{"n_layer": 13, "d_model": 512, "n_head": 8, "n_kv_head": 8, "head_dim": 64, "d_mlp": 2048, "vocab_size": 8192, "activation": "silu", "norm": "layernorm", "norm_place": "pre", "norm_eps": 1e-05, "positions": "learned", "qk_norm": false, "attn_scale": 0.125, "bias": "all", "tie_embeddings": true, "parallel_block": false, "init": "normal", "init_std_qkv": 0.0241, "init_std_o": 0.00473, "init_std_up": 0.0241, "init_std_down": 0.00236, "init_out_by_depth": true, "init_mimetic": 0.5, "optimizer": "muon_variant", "lr": 0.0163, "beta1": 0.93, "weight_decay": 0.013, "lr_head": 0.00777, "grad_clip": 1.0, "warmup_steps": 200, "schedule": "wsd", "decay_fraction": 0.816, "decay_shape": "pow", "final_lr_fraction": 0.1, "batch_tokens": 131072, "seq_len": 512, "doc_mask": true, "train_tokens": 663200000, "steps": 5060, "dataset": "wikipedia_en"}
Each number is 500 + 40 x the weight over the matrix's rms, rounded and kept within 0 to 999. Layers, rows and columns count from 0. Numbers have three digits each.

# layer 2 MLP down (transposed), 2048x512, rms 0.0647, rows 214-268, columns 256-383
451549468531550468532537478498555547481470500490567446536447516448512525504521575468482521577581463610516483500524520463503477511510529421519443525509560481489527465533475579543503426468498480483454506480495575473520519524566486535495530494492491484491509481522462478475402488561464486494483545491577562544538505587513477477437484464426469533535490409435492513538471535629533454535497
553554432491500514534503584464469489406498413472450520524521447536497530447479481618489446520455432492535450513567498467542567513450492467504479433453461458587487495497464440506498414441494558477514531507484479555502453499489510460503494476533474516511497548541384560443529572518522466429579518424444479500513519450539533455481535596498439490495482522488526505499481531492526533432516
479479532496532505457500482493526488504493497512469516526525490519513512520528529520490487492503539463510491494535493480501471456530473538535438466489501495473474518534453508495511510501506518495506547486484500540525500533490457509533573521495526539532471492492522517462518519451511505548566511527534444515518518446502536432502457431555513505478547487544503443569496515524536517462554
512517536498478512459530454490470454481369480477499491550531443525471537499562498441532541526519575489463460519469518477516508474477560453479503508502542466449534525527518529554586491505472494486481483491522512538533521540507553570452506549500474490527501517501457548501554513501498499484520566479444478521499401532468470478515538474493450478505443523507483510602510453450500509463524
515474486500500550492483502478501510507506474512519524467492531534490509494492551419523502496427509483516483457486494485550544552508543529468439505552355499505441414388474537511510460523543492430533511517433557447481487497481499568544519515522481477573519468507431562522491565515483567418470520532481527525408458474442439500504527518446531449511542568471537456494459534542551459527461
475490497487498449490480484505462474530492449440441442529506499469472521549559548469444524562497467523477532542465499490530505552513571496505468489472500494422503554512539506484521484504446502522439505535534569479409462462575534431493570497512524533530525507425534487520547534487508522521542511506560535534498425454504426532452483482446467426519528605423478488455541491529457467525520
465528502448534469444482477441510455519482530552512508499516468439643513447529520434441514447531424502468482526476462512462509497508497455544527413461524462604474498485441535545493491539504526472443521423524481521516515544489536457492523473424522546488498512495410518482461442522525478457421489491549495430463555489456497551500465557454528576527532593406496480508465496505516478468535
498481465501514473461527531469491473477443509464551455483561489496501489454417594548489450478560573432491467471467527475489556554531494472487495542518469492458526533422511524527463543510473505535479494403519480419527478504437530455501561482442569481475508512503512497432493493539501479520577514498478491478471463522475535477568532491518496512482477483500440469524429510477558515530484
455455539513433482438471495458494474422505446483530513478522530482501508455500507541447462459502467484512494574521521500502529506462455535441539427501482496472531535521520521549463504548567528519427514506500454480454502544467452461475534515465461483494549501527511531495530480490559481506514481506478563453449543469466479525484480531503509507469515472535453521525527522584519542493490
529555482417541487536436508508503519474474506494538494579561487485553560483397535483477494526517472466463534528531557521521490523433455543584443471499590547529489473545559529460471515519462512466553569468540572477443509472471500511466454565474486531505596467518536487469533531503481496525459497463504564512501473488516460511557548435570467542510502498456469509530502516457455546471487
553476513496542561513467514501454469504463517468486550587463553567495443482464481541496406502481516477491494523431500466549508574497514491512396496454434431490478541486485523473496535489542511460468523472542487520439510522472455553495536508479531584464584519452532551488501468490508504535396517471476477488465458476497486504439478593565501490486547536507527529468464397432471505463547
559402480561492472489470516480523481437516543463558489496570526509473528487481482520445578488485490524467461492501513556546480451543444504511454440520483496488510502528518471477524489432524458630516516493524490608512498480445445511495437489523452461491508451551450531478503481477483487512528468485511570542490528515545498551499455497490503474537605439557434404523479515501500473506500
433427525495493571514487486539448525553512493494493532550605521445531509527472550480421453579553528460482527474459501517510523530439477513527463485458509539510485410485485485493445559510493497451495526469559479508532507513548441495492490564511457506529485517496456458496475511517520521467447445415498436454472507487495514514485531548503420514481513478598548513506483491519532490556485
510552552473488479454458482473536440477536532439486546528568533466471490497486524438525571509454588551499481517479436514470523475496529478488493480473556551510506506509486482479535509518447474551501454551526467517483493522495503481494459473555520536516447543511410465461503538461514471456541478542485521490518490486459468484464442481546503487474471566511436530524490469492524521498478
540532482452429494481491407496597552511499362407538452527529475471517575497465412562570437536496533466473652592452455512434491508499566537475569462462464507461447429533517472526478476468538431497502545439491471468513567498522507564593481513450589489507497506459562433545447496432400498493505493450432548570491468504457486511501438473465511486496475473530477438533483494473503472598419
486545561454455577519454461471572519513504494578517543537501485478462478487482507494447485419460491505479425613531571541472471453546530485513497469472440546396526503505506507548516524535477641536471520533528510424528474532531508559519374552453456456388457510568576468543520517485480563482487409495502494499496605532594420445539463520410488532499500455534472507452501476482530499473506
495497530548483499491464489440531476556490479513493469437457498518494563547540521523565523492493445493417489521548476532423499490458505497512531576510480470505473569459508491479510534490496491490483520522491455503479471507443507473455460512458473488551520445517479465527513536520538533512475474527510456461537436482483565501510480494432499503442476415564503597547501485497461507466503
603484533481529479517452568576497526493477580465552498472439510493438423481498447487495472495493510545473479495504476441487521497450551529442538472548512471507500468563456424510463485490511504515519548479498459485562553507552476529499469492455524512474506512530552500436568564511493470489477451550453555561500441484443466489517504527473475519473459525485439536517498478517442532519473
515435507488550504457443515496529535465581475507509479503549455512510417497504544573439471553457562473535493524433477460441488455545493497511442497514469482533499506483518429501525526611474537485508450442513468485513454464461501511499498462508505502422505559462454532514477506411481524509572521517445542456459477495454423553463493612458515494523452487476531491450458477489493521503498
501412508471561508470582495485435584485542463513529500417500494533459466534478530482540472429542596583554557507570538475584450525465527488561421499565515471496527499517555512503466534446527456592553474512509441533537484492546459549474452473502589503447522504510491436472542500519504582473464553521545539405485471436511476478496519516443502560508484448447473551489478573449424519502535
434504552374532459498516485503526460579431536435490423569490546501478450490583512495498546445575468545513468467423462483512513540449596482514463427567486476435480489506486516454495489404532464466490543538481512510478557467548485490480449529456506492544449542511533523465530478471480537458480520554500537545415512488444431508496550503499487444507496591475536451536486510519486360496511
533516499504494432502489548456508566453460504544554516511477450511555488465511562492470491525439467546500495511508505519537570465483412507462438492493462464489434516547491518489523543478558477509433457463520513504517452459492466503505548508543464539507479414461430588531473508449472496520557503473439497507478510486529427483487511445506572530533515478522531481550488474509587472518472
515537518484456593510512495466519458464506516510489487495470434527466535480525566453587467505447501546474455507449471473520445504514460459529526530493537523449460529481492500445404555514583520497457501440518564518529519573530441574523481463467475457535503488501499488492465421505474506491497412474514452472481465495503509593472494494500525478520414492508441520534553482491520485514459
498457483498516500559553487551502548535502527561520457503491529436469572577511530515530468489524470498509514545547496519523521468464487456539468507439565487569560507545526470548484477481472496471451473519474488575491511458481562465560496480513501487479491491515529535539454537520488404533461489465528487500546534441537580474529508561457559550465508463532408484510525560494526537493478
473483577494458491467552539515452486483499512450517508524504506518496488513474519454528537451485491434474518442450521436476501535482504438546473513436505556524452578455555452446511467448478530495546461555528521487561508501491467534497475447538545476500492504496522516440501526535509489535560472490521440518508496469565506536518494580523498478481513488473492539465476537502542504448515
565473524458411511461525500529534521517401423500504491423502521495564468482522470523444501475391435492517557517508475477476467456473492618473497532567519460508545503500546479518432534463464494414542450423559471519517591493510480460538423567499495511500474572503428496512494534492455603479480491496447469472498591539495506507415462484426511495528442499538518493481516470479469538492561
513539503514547478426520509512534456478449479404493465549459523516481473443524471465511498560518564446480514485465535501549501519472507450518411558544581578523535515597420522543516493519512476471453496515471552537478525526493487546460519396508552475620507526511511511526555526468517511529562522483507538497489476475464503571571490500489501467530521507505481497414455532469522467536452
564491548561522490489484454513420557487486490472549514550495479400478430486571455444545507450501577474530532479529538487414466594544574546498475482467573469443473494467473409439502497515521469510559516463523491489522478502460521466500455541492565501560487464484518552525500494483460476510477503560498470582485521499541565538437472464492491489550525495484546464493449471502469478472516
511507515458487549495532569526523525474483503578463470424529562532460469485546502493483532480519499487512461489537477427504494532502480461447534530437497553525444543402521536494549579493538509524402568537512565509475507440516539541495517497451465446447517447499473493580557514466490511534509478460562391458523479505526535451597570514483470523533534577471558491549527482447439439589492
508441500521546468461489524507548506489494555544495532545576512510513506486514509517437481510470484453518474508515507527504529495482505463551471491549500507445488474481464442468483441570464510465481493476512477464510514537469475477483445500551543488480449445495498530550546553485499502494553474522506446469475527464493470552564522441511541479457505553495539469536460499459488444488483
540495516510471492479499483442563519499526567538510472508492545461610468417526492399441457546476467484488560498552452594516473504572490509523477490444510449501510492477554509529446489505479459504554527511525513515539510511489475501574539506402466489487538485516475506502589486572493498474560448532468558452468497460440499512537583478447478461559483571487501519481520459444478448540504
546441538478513528477475557483555496534477530542537481447497545481488523521461534496509541502557509510539436431466514483498497445501551503492499483438460539613486564529406511504506481551489482494477562477476467463498488463517467462458554457451497611488516499539494504470492498493464524462429520479541568505551485491514483405551465486482514556535506511495514514514494529517490523496566
523507517511516491504491512540492470477454481509479528438497522475468507500539528488503491450554515523475509562508528515497538540526515577473570462477541440524482390514553522499555540539552508518451541437514470530472525564461506483541474528535494451433566455562513477521521501521529467539501512519539462495488547520480523483511468519506466452480472500524549529470506531474476546552464
464495528494487486509549476468502474521557463447466508468565507485498574505507473519523539514497465517583477528541533493486516486478515508478434512506491433467490546553404462554460500424454499477524447483542497552534455523565543545515503567387574476516515479548546465447497459505482500503475564550513518474502484544527510487542449548545503474375513457439452489535450417596436474540451
572451456495479487508485510549455455459505547511551487482416452491471436513557541549486458493463497501485483447486507529525492466543367513563482570485499516522495454463651499499471501494536401493567473421549453499579515467485506586552488511515491455379497605562531492543521409527467507551520460486622498437526481518454525500492431492469481541489483412463451562506526574480536527435540
524524479533512456533497502509484518515479520490516470494447511515492448502513512561472504555568455533462520564450507438450477534465467494495576435523563542543485498529410447505516511478492540486533506565433525465464485519491472426541434536468494558523561457525624455494510504491461512507478526552487528482454522499485530453485496480495491484478515533508481518450486512444464509447536
453488497523549528464421505488548528500523520455457463497427516458492483526518491533489558461488487501443505514504454577445504540530449500537491502509469500514535511522491496480472546528505464577491535511517535480570520496509493491495457510522557535467482491515533553458446588469487418516520500490495522451431461505524571466482538490438522579573514515513495484470455518556490528408535
445546563520472511485470545522455439511532521546547549507451454495558502567552568533492458519499495504520486456487446539507464516509503535457545525454474548446514463492484519532513480463494511472448437465497471475433505480518504483571534509486416495491536534509474470482506554504521486431480435567461491463463450519537471452415494540472485521450435525499500478497544477452429481539553
530498458439523582512477523451485526443549551552457529504456524542497521562560526505540536548502445523496459472475431504546487471446531424484458482436513530413481477506536500495499540525515492484487531454478469553508558491472519546510480545467452408502407581596454502530492446497506528502532524476496485488461442497395447468537541478516464510463556473481494490526550503533552492471505
524537496486480557449511424523489492494451517501504485475488484454552546511515465534465460494465553493563570554510546553504498512528502460532443471479529482539467521498513478471488465546491487476498581443547543457557477470524464437514508534441401547451547597517536486510498517477491523486460531585482591502446448490523451467508534493464534540504504430495454493400476497442550511404554
575483546485505537413592477518527467601407532477532474513561454438559454465451534532554527523491444583486464490577541465441532407546547448454509532481441550462462524571535525525593592540437490435518501472521578464580517552532532526558507473525491484496485474436467464492503537479502488494532514514497441464570529454487458449505526538514526485446452524508452510471503490534533477538527
535409492551482454456514570462459528520468487540531397530481505515491503540522443496446556534478566536504487504526522478498525449531524446496565512499447532530466468517502500491532520499509530498584481430519492507518461532519513492482509485517517525491514534537499515435524405471501556460492558501457536526470500425495418498534495528522508514570566489481479453535461510551478499555476
450514531557492491540448456461484481454557502528415515487546555518497489450494489421468518511457510495457543533558471512540465514526481458544457515504514520484448508488434529493552511506458472424525526513500514525473454507535538471481466486528458486427557507484445523508484526424436448478500511498541484537547458493539515476432550514456528494501466468520498489516489565482536473301517
503505546492525549509497533493504489531518467563555494495491561560479575506488507456444496417482523490516438588525599564506519550537545489510561476470620466469472522488459509492547499485500566525440513509513520455520526546513564495503449549478569453481516521508590502443532526457494500487465526483433527534495503486511449586513538490524445465513447496495508478525477536537491540460460
509519499588522493452532520508490522479486510522531570529508542565450424432516507503441519472493508553563516513464497482523487557540524535521494558532506440513504499481430513516540505508518477456434484465508458491535519486413488511531531544542559436454516545440485428486472507415510470508486472433477560477469548544524519460507516527472513513479475458559515516500521472476481539480486
525478443526497471562517470529553539524535495496539498536462523486520523472513523495505551535539542512548518515510496456523564500536514491511491554486548447506505529480465449484474517500524491532537438478495509479510472483523527524508519534462446429547531493454515472419498512555465478484519487527472503554503515474541469502470469505438503453479507542521536488468477501517459497514478
472535568505542520479505494541517548454443536534438524503515463509397498483476497463545525488441517469521514461472550486475589516497566515518537527552513481504523475487494463574553526468493501485473494538549566502496556412456452494488497498577468534466483482493470585618403409430450504448414549569406471487476575479516469458551511470526517557542466422559473536484447482501515499488545
578447533593541499520446496507485478473507444511538501496482509534489538540523494496481474538477550487486450520464435493544449472470512532534470442497521502551521504520451480484509456422548460460525450495538515472509506551531533556413498529520416459448499547491547533539535466532479540482442471466544518527499528543564501488441475525488498469488479417446440451511546515519501485493607
538554558558507482497449542438527515477403528505452410480501531541546571498518446488510524558495478549557494469502478582479541503539507438531523539474455494480441551480430495467491465487521538466476517444538473473534456506517494532521470516467500484501487503541570498417446496463459520465510524516519545505496453505510505486520494465455547516470523454572489479527491465553491521537510
437507427455514534495485493540525425569472502519445459460519488453471531474526524401536549504488528508449469515484568472433534540521413500452477464518520487524520551516534481486449480530496491529450508498464438435558514422479501465485467421480479551471555536545416452507593559553540545494521519570491523522508506572599408500518477496510422476489470485527608487473517427369541477476519
546477520504530484472437537475384523511488474496480512547428457555481530527474525497508504541457499502467525491489439464510459505465458487514511498522520542505499475527480447530533507516546543474511484478490527492483442503550488463551482508478482444511508545568521531497551525532559560501523522474489522485485534492598499457545533501553555514487500475465521491509495464528483499518475
479555494462491471521485467476507569508429460494534583513543495416522504572470497456552560434486513544560568474522550524455510538497507536430548465542503615474503552486506451484491422470511492504483436456440467513508488472488481543519510446509444586513495482494594490451541482526492502462505477510486552501553512474636516516478479525449469469501532524469530513548503496443473491501528
504481542495497554471531509523547478497492489486464465496542486494582457490449511518519535473493470534498554543491512453464543516507487487448521555493550552535478487539538498528515493540527485567529495535550515523539482502521528513518499515454551513465492522519528470486489496489542491485496500479547518487474464525506462483584487497484471429421518400509519519473436542538505570411460
533440493503606482490504526523536466509500396451529558532526512525396478424541506462525504498454500524507453495530497512477536482550456446497492520404440472480500571495536511499470447484511546471531550402585514521388530513523467601518497508451560466512491518552546509463491562503473460468515425555502523484505446480537471555506617526508522513489460487469518528517447557510526579526542
517479476534521472486478457458491470586521528495500558460571482528520566512547506500474520516542567540492425536490507482464467563504507435514508493509503475508548399503517475566434470535433519504500527501554535596478483502558433495458534519496506543508427523588455493493446511429500493466413524517498513543476463470543482466486540483501528433521483546509532527463494459468468493519462
# layer 2 MLP up, 2048x512, rms 0.135, rows 215-268, columns 256-383
507561498501523485532409463513463507520556434497513549483537471493443574497559547462491481478471584486552472493573456503487476524623478414576553523535448472441516496477514552528516490506499463574559555549569485481448507531485426549504537442544537581543529538532420497544574507556485516491490589501482481444507443555509451524565518428525482402510512501495524523580485507570490500470573
506468538467539420515582513540509490511504512452487529553492492482493512507504491508544512483447520521523451482511490473480564524518484467518536497550482455491542448459515502474504481460498482506545552524472469543585495498506518511521545485474516523477562547481526533506477588505541630469441521567517570550449550499454461575452429513458480473481476529479495527486500501472492489530436
493510584452464566537527429476520514489519510415513519428475500491480530457543512579455521466567475469463386539398456490545531506511582497532454537479394491543507518514530502572428524541497544488536500462639437473474493447516510523419488576525456523441480512489477574462550448404496436547469473516394548518465540479479492533530488532476516505530420636511486542476472449471513428527505
531507436427489507490438528514558548456477549504531509539551462499473478518483560476547538500493498455540438504527415468554551451466465457516564532548511476438522510454533611540491534541467457484464548450517467501573507542558474537522570460582491565469537441485557457482505569553536456527482504539528588580460454571509581499417499465481416533455544565513439460513483551523460484500504
489420473495564506492505516479486481544563491470444504433510489498543447506500517538514522462500517509526507546507444514519554459507523433425469471490529507427548553481489539538519562444506578453423530495581594492550479504492423521543515447458534527495566499438483528498555488605471570588542523536532517500501544411516509497525516463478456489585438514437489495523509479539490450501585
423579478523610465576433515457562548569458578515491496480494486501505529550520520521458509519502507507472493517514535524459501488461527529546513467514519469428516497537470531506548531505577513520477508455489481486447517526538498539502506517494458487526535515433501505518529535532519541468484474493457549500531469467487475515551495489509459525486526488471484482455523493470531518519421
515541446533473533486446472487502507445482453469434556469516566479503593487500541538564444486499545502476492406640466518494496479492553563466470520492569534493492532490464618546496451427538509481500495503519479427481501480523585571562560515478476512491479498454553519473532473477511597558491523474487476508575526440455484462485461596497445538496509559483489526517555432498479525519526
518467516495567550540455506468473625541514570437578489493508519498516445441537511511487477528538571473498464527436535507528532463555582471495420464487457497500529493531453525538447492437464545493479545492490468496400479427460463533432502546501472489558475530556517528495483509467498504479440516509490588504516515466469505497539489457549478460502468581540518587455504543460473554493513
506519525566525527454449463485469440517512491500486584491446563498521477463527485471450507530456518457499529458466500520515450551466501433494554462477501529442527486465508479476428489484476505552461507542518465508532480556543538424493530539563513489508562487557473492526515474485449527497555499550484480531523501560565448482490457516477464538569486545521505508528525429526563501515462
576503489480461536488487521397564476524551485439522521510580519459507554496539492507509528469497497466458482442544524528443525490548441582514545482472475523511477532489486460536474537460508489502487516480594419583498440519431501601456507460518531540479476490511550478483500496552499546507483567587547502477503485473520538414563530568476521556510473452532513502444480487568490518503514
501461504565525462508437556526504439630529529544574446538482499446524526477531484516565451501516465446519448531515419510455482546518491523589576491518552465489551546498462500441462561456525479479524489563463450497489522520506562451520524501478569551444492484461470535543476495475516496499426571481547544494553502476523512529508474504450509490531470454573516497565488462519499533519487
571461502493503520479536470445420524448471486497522520529462467536594476545520459513537595465492478499451453537524548504595503462532495575513493493534555490524470479514599491460504400511558548467478464490565468507551522498524475485458502463559604465539535587557537467514548525469545457578503558524445512518555500466531506475551459439492498530428519474511528469484486550443536482494509
506533571449498497501564498523532448479488485490465570560538526519532559498491579492535529517531499557472461570589468463597503464558451475461490530500591508491489526451450515530448532494537524500483458529482544554538481483494538469399443440540489501511530463402493459463486514542493523542517509516524457507508531536482489462510435473558599526525479465456435530496522509466488494484487
416444543502511454480518496501564531470496447486540498454470433448550478415475504566416491504527523436432516442602509524466530476456582472518489529496589549520525537499564467516476548493536508485494481515455518493508561501436510549575465588555520512615481522481486495470499519502413458547498476480471481591553482458513429518576477418498421437530486518580510543498548471531492404494485
471535508545496500506497500527491547538461624532534410540494425487404455485523540461536483508459424445531486543460549476512444517558497471498491488489517406548514516458582583451428493448550503476508497547525472504462499486609507499485495440435456449535472402415514545519483548462576479532536479557503578483526508472483537501456507536548485549537529498570481503498529441479485475464492
540563521528509470551420459485456529461466523468504418519512519511452514441493519478440474393568513509467482517498559448529524504520483451531496490519509499435524516446520444526558524406453428429479538458492526555501505547480493518507430535516555484471488511561522520483511483544563461568530502490533504502498499474508537510495583482526506470479546489488592447462515530480504505503496
500507619487514482555471509496542410519470471501561496464487507445446469407585509429563433543489480466561511482504447473441508516535541459446496503516533516552403530544510537453570481525520469518492469505542496493480628474570495449419487640549481536479477581532539492462453506542525545476480486475503529543529464520551529463526448567503499461423494506555513517469553549513518530518503
511547479514486481530495496469541606505468526462516542481478474600481484480524510451433538527468487528585504499532539494551443544504457482608518492499503476506477533419503491462419507508430480422464497559515542461498468480585542486504550568564532529473560512478501480433483439583512467457452513362460485540472507482528469449490549443552515474471423506567513535566490485531451496527529
486550507559515446539522535515517480504518514525478508424504494438517544448570459478493495465500475541492477549541500443493489540539512516485471518461483524473512507444461441502498507501510429476519532537523502440530535409486559531435531523467553459507503556505483509478441493482478498574504522452471465513435520502503540498493477532497441470436511574491476493489498505491492511427450
454576474472469502529517513494492511512484554423494423420488578549490528506515486570537513515522549502489555511479498479512609492505517478420477475533533418521522467504525506506534532460534510594508533539482505438495479475609474546504521500512450541518501482470503468492493589483522479480497493554484535489502453515533470492483484444561491517454535554455515543554462501571453541470461
451492506574459518461458515468491493499525466551508463520540495484576431515522453576480504454487529455514454529501555460517473441537509498531488477513456563480522434505467532536497534494560461555508411483524506529521474525505547541544496496460500533597515446560502452487453526585544492532476504490490546462509494525493490519489548421463509521506530508451487486452505516538500522540542
552532530392498465517545507504493429592482464416462488477479504544499502603417503494524485524515461527487324466502455551506478476477538507459487517487583528467497521531556479494500516569544514513504485546519533468473527508474482512517480486572510542568558440401502509520528503532545469549494493524454480523493508519517585539594502423490545534492468495513504548503489536498515499549495
460423460518484478489489454526537540492413503477532481404495551499446527445519506521545531524528504462490468482532468447577504466552430494473476484477510536465519513498464516501492505525505524533503551484542465542521495526482502463479505475464495484518450503578537526534430499491491409522501574529493502523567514443472549495500507575501541554545495528502528515557515440479532500497493
463577483477475458477438549441521556503515529551520502577477519570483468454467419549529548486509447475499471446492459542523551464483531537463517522534459507507501477485509473483513575499603498466509574490493491534461532494481507499506474469498555499485514465500470562459504551436469604456521451577530509530511566433520480451457529601512552495489501529499510486482474543509432476471468
465542550469509510552486482486519531442504531535498531488526552489403482440516501531504505509465514570506535546520514464460522551487509518524488457541567448509482474494505472459454561394569517418473542616561465449487561492460517489421583490509524457548496493521567494464488531544595464514560497483521429457568561460479460470495510509500545477474458488501491469516509469532506503491493
552525546476528456546583545559486568537479444538462511459432612525520482455544539478530495579518480513543515499516474514499553543547548479536503556507542622500440533497489580566529520483491459511466538471555473578530474487561475451480466475565500503553494426462482478442543521502475435582499523441500525527545539505496544549481488472472486486510395513561528468538546483479519527486520
498514489474485514470531535512531486508553481509433482559524476491495477530489463535529464566554455449491555510489548456535486490514485542470488494508446578501486559476551544518496539447463503480469533506490422528493521478501440486416531456533523550484550507462535523513472441557516484483536486506555526533499510471515495472483469522465512484513432437525514511478534473437498500485506
481525485491565479466558484499422505467565512537575414472537512500527549437526451521491522502567482544489507443525488486512444548468601418469520464446520532530490508491552450453477522505559475532533492555512510479479481421624482460480576499495520466520541486472531588483461464539541583550534445522449509524497459432444497464463511485557461510574493459462524461509355515446439506510457
556510535480459493559500463498501520513504518507596588486550546520532567464373497400495489501447530522487499550520446475479530417514522548455478495502498558460474497500518492579533485447561512505477510520459524529528453454451580529494475470368532407535429494448469493505582507464478512501547511453467494532453482523556548581494443471497509445519555434528515532483484503529504521503486
546512478549492533482477460496519504521514473512464459554524502541507479446557501464560502530451554507486525498510517560564490484521515531582491450450585446523505521531541463530439481539460523507476550465492511475542478473417535473457514542511538490501465459432495473452496466547549507498541474501530451550530443580493518530561476453482539447518545508464542470489473430529481468482539
501535533481480527495537488522496504491484459482445501538512434554483522454537443544515481530507504528468555455537497543538439504537518529499537494493534491462487553517513495508517488452469440509431547538531548461537495442489520454509506541515534479510464482452529503543514525413485528481480498540512539480492505562477489461495490542523520450501461519411508514474534458528529543511491
472585467492561510518532478489483513501507546536519522498473454563431498514562541525514567469471559530517466545517375488540498444516519462427514442528508474490480512490570465577452515507526542559464615505504530497466506488484450501442469520489559465506480482487433496525492548566483495430478523545510497525491468455517528583494483456469532476433463429538507498568505493469496463524405
553458522566501437489553472500511513541502490530537535426523496510544548505465482524482538443493435495476525547533544504515478457523465543414473470457487466545479511545492417408452593438469538481541467471516440502414550512525547498494472485466408520548444499521555536470493468484562498547453473464462412533542536527462504490560507499503392477457447486548482491420567492483409525561554
482556474465426522459466511501498559543489479505500509529504541493521506477491488469470508593532481481531495578503497505487483450519467458527585500555538510433467535482500506513484556506529465505485539498491534478483489515469510490526506529481452532513501497533477454506526485429471462533563589507441481436459477448597554442511512463465524440476531541553492493542507478520537509552500
481460402468492423515528527546520501514476442494508456408407569529516479481473497500518502485498524491472551471477515496490518443554552502499504525573541417541546434529572498520431545437519562437488496516508587508507475515471534456509501602486476541499556505474502530472503474526425597472436539594495517494516458518552435537582486497568560580477476499549464528466473523508552514504525
460552514485577472528481489462432559565516509434496477482545493495475464558584474517467510512487526561487446414510480506557490523526525474528435455554536443494482440564497479502508480522514484505499494463456522515518526427486554573487509504476520460531457494495475538543512511502518484489487504466511508471520508516531551564577525465496512502501530513418519483532421577540505583525480
516462508537471521500466580483542528555542538430472489486412536473564517482462448541413469512461507524516448426548506551402490498550475521482424551464476461507564511494534470518539462500538493547475552530497447479449472553497500587494576548507523409503492551581523456509534478569494491492553431543489510427590529498575524493542457549446524526539552439563510530465459468550442521531424
517528512465548572546498582505554470417573571468506490510422470490548517554536488523566508527470478513506490499467446509475573484553407510502438514487500510446467458500494527546523508572490549568478587465499504530490512540537469566534495443441477458538560510539487441512476515386467575515379520515490551511464515454456572374496527512492439447514481545521506535505429478519507565478534
438492552493542508482506508485485552530458438428472484477504462477409518484486517478555504445517517492532483438575534499522482507538486524464525527541393454466575522571486472535489473455491536511459444620465483528549444491468512469474524469516514499491471492450511473499540511516578450487524521445552439523554531505469612501486466459556494519504470578531507508511510568494477503473461
467530490520500552584482449465548507523511539503500521446446556590487508506560524433465424535535483503552542549457540546473555544468467483550459466504523516462508600498497482483519447513452516440533485505535466457487436536509533544558477537453552567525546501486491476463537504555462530475511485522475551499527504472569507543466499420512468429536466491547493462514506483508493512461510
448478450462495390452474535434469498438417547486511519496517398499468502491489469446513451453474459582551515417526520447549516478503469544446446481530506559496431479537537539531430596533484430491485449471457490481474522497464423491505525546503520558482492500524502543491502525536507490502491447528466495485522523455468536461494526527473510458477583492502369449542581530480526586570488
442455578518513484458531530527537524521481528463525600448487489530468460486508544478527512467464467551470559484461481568485451463508528459468529564522511464574377476506511469493532499556501394479499541565517439528461483551441510497509492480528465499519448536559535508489522526491404538540554497517518571472533510494489598508494538497552531514481458484407479486512485501496488510534498
545471490444460478561424477547532424627475497428482570513475486561424497440528537509540511526443452525483485510519531456470510474495478534554440530511473495480543477534556453537510525554515488521510518466483457477433466488501538528527511566459496448529554455454455521428544487533555476531459497482509489465464476472480467530492539502500470533516482482553514466474483412449489449447526
435498481487475549480482438493540496532524513453520459560511463504435493519543505534445555486520556473489513542488447475538489527528561484513504458511504502478486493478493501493448463491525508479509490488500547531500522545564443524538511499540478487477524463520551514489432508515478495454560485476515537471489559462573453512498579452517491491453517462421548464481420446447447532457499
481507586489500516579452520505520547531527537534508548520461482586547502479460554491529500531464447441534466535458495463454529541441502499487557507550583494537541493472476451516476499552456464557582464471461563519547556368559575545495506577498548410483483516484473504536573538551586494577433572550525473477505467563571506451461480531519525450481537501519555511530542471450528496575515
483446466556447477463493489510484530515553473467478469563461512484453470484511471467545505467520541528513531457530513499562504495505504480556469479586483465530544532533458473464526559421455442496492479538549531555468470538525459532429471513459473481460439586523482563480455515495524509544476514496508583494520460514528530520578480455579469445459519491466530492525519465488500504457460
530560459535550451432454513488461518457506519542500523515501486538561570432482498550517501531480501487471509536500565510502489446476487482498522507507486448518512449539534491508517569531508481516508543472529543493484505472576512590499508531485530474496498440496555522521415523475506499474548418483550455459518488521488535505535534558472459541504494464443523488512460512543425435479540
489542478485478518535547530479551518478512546550541548474482551572477550506535505511556523504446542560539488570497531471501506456563494455547548526542479527509517538418543428446491563519458512555533504466544501490532518520491539508540516505520528395489454500463494472497538525459445550492539494503461474540510492485518599468477492515467459498515515510490509488486485509483515441497500
540523460421482462495445552517504528476486535508460577452523507475526526460548555520517501485463563524496482509497525460430532542551579539454469502514552535501550538501486450481573510450531622513476530504473413473503489421497489469551496433465395514527521435492522536571485516470554460498519531466459462552500469527493511548514447476506516451538484507474515482484459562508505490510501
526509511511469537465501558539509494569417470514562497504555441506499437464507495530490502492542506459513503527501489477507519487480446498529422511462490459521483484464403565456385543531473542569518493539480486569501557472432498482523552593527598499548566439478514452539513510501535498503462512521556477533450508477545517535457463497450491475524460489484533527479562535481493538503554
467475492508490511501569541458477582503508568537485505541408467517526437529466511535469518453471555467430535374487555544461473451535573504476461521440549519499521524491524477473481527511512457563499527564485548560422508567551447483539475557511476533506463522443425556464511439456494473447516485471547483422520511560584434475470501508512517510501456444599507529464451481362527535485489
472561487451524533506466515479450499490538487466495443459542476433522522476493477482534466485494536530516461496514485517527560519542532474572496495497460538541524495524526489420522468517495424553497488502534498618484557464540450484475524487514469523485481500514507493534560546477537487552507499499514505531483488433468515535512483523478486592497457583466486461509564493461468497546463
520509510491463500440452534583419440492461507565528529504495503453489433533480501556442536494463547507461536437420503518495488526472532464520588505568461511460428496545444493548472509490477513460446532522437458453556394507525638462445520547542575486490525373545451437458478478493502405500543476483586520542546444506526467506499466454624552555483504543504478543475464504481459558506414
512522526410492492459497488566460494427414464471550480515532533475591433498400516451491451520612481504554489544561447454520505532498471452563503563453492417519485483459513549468499475508478430422503491517497556630487484498504455492463512454543535516460463488446529516483522458589481454587514468501538492506484460515581504467507464505547442559483532447561553551490495502485546462548461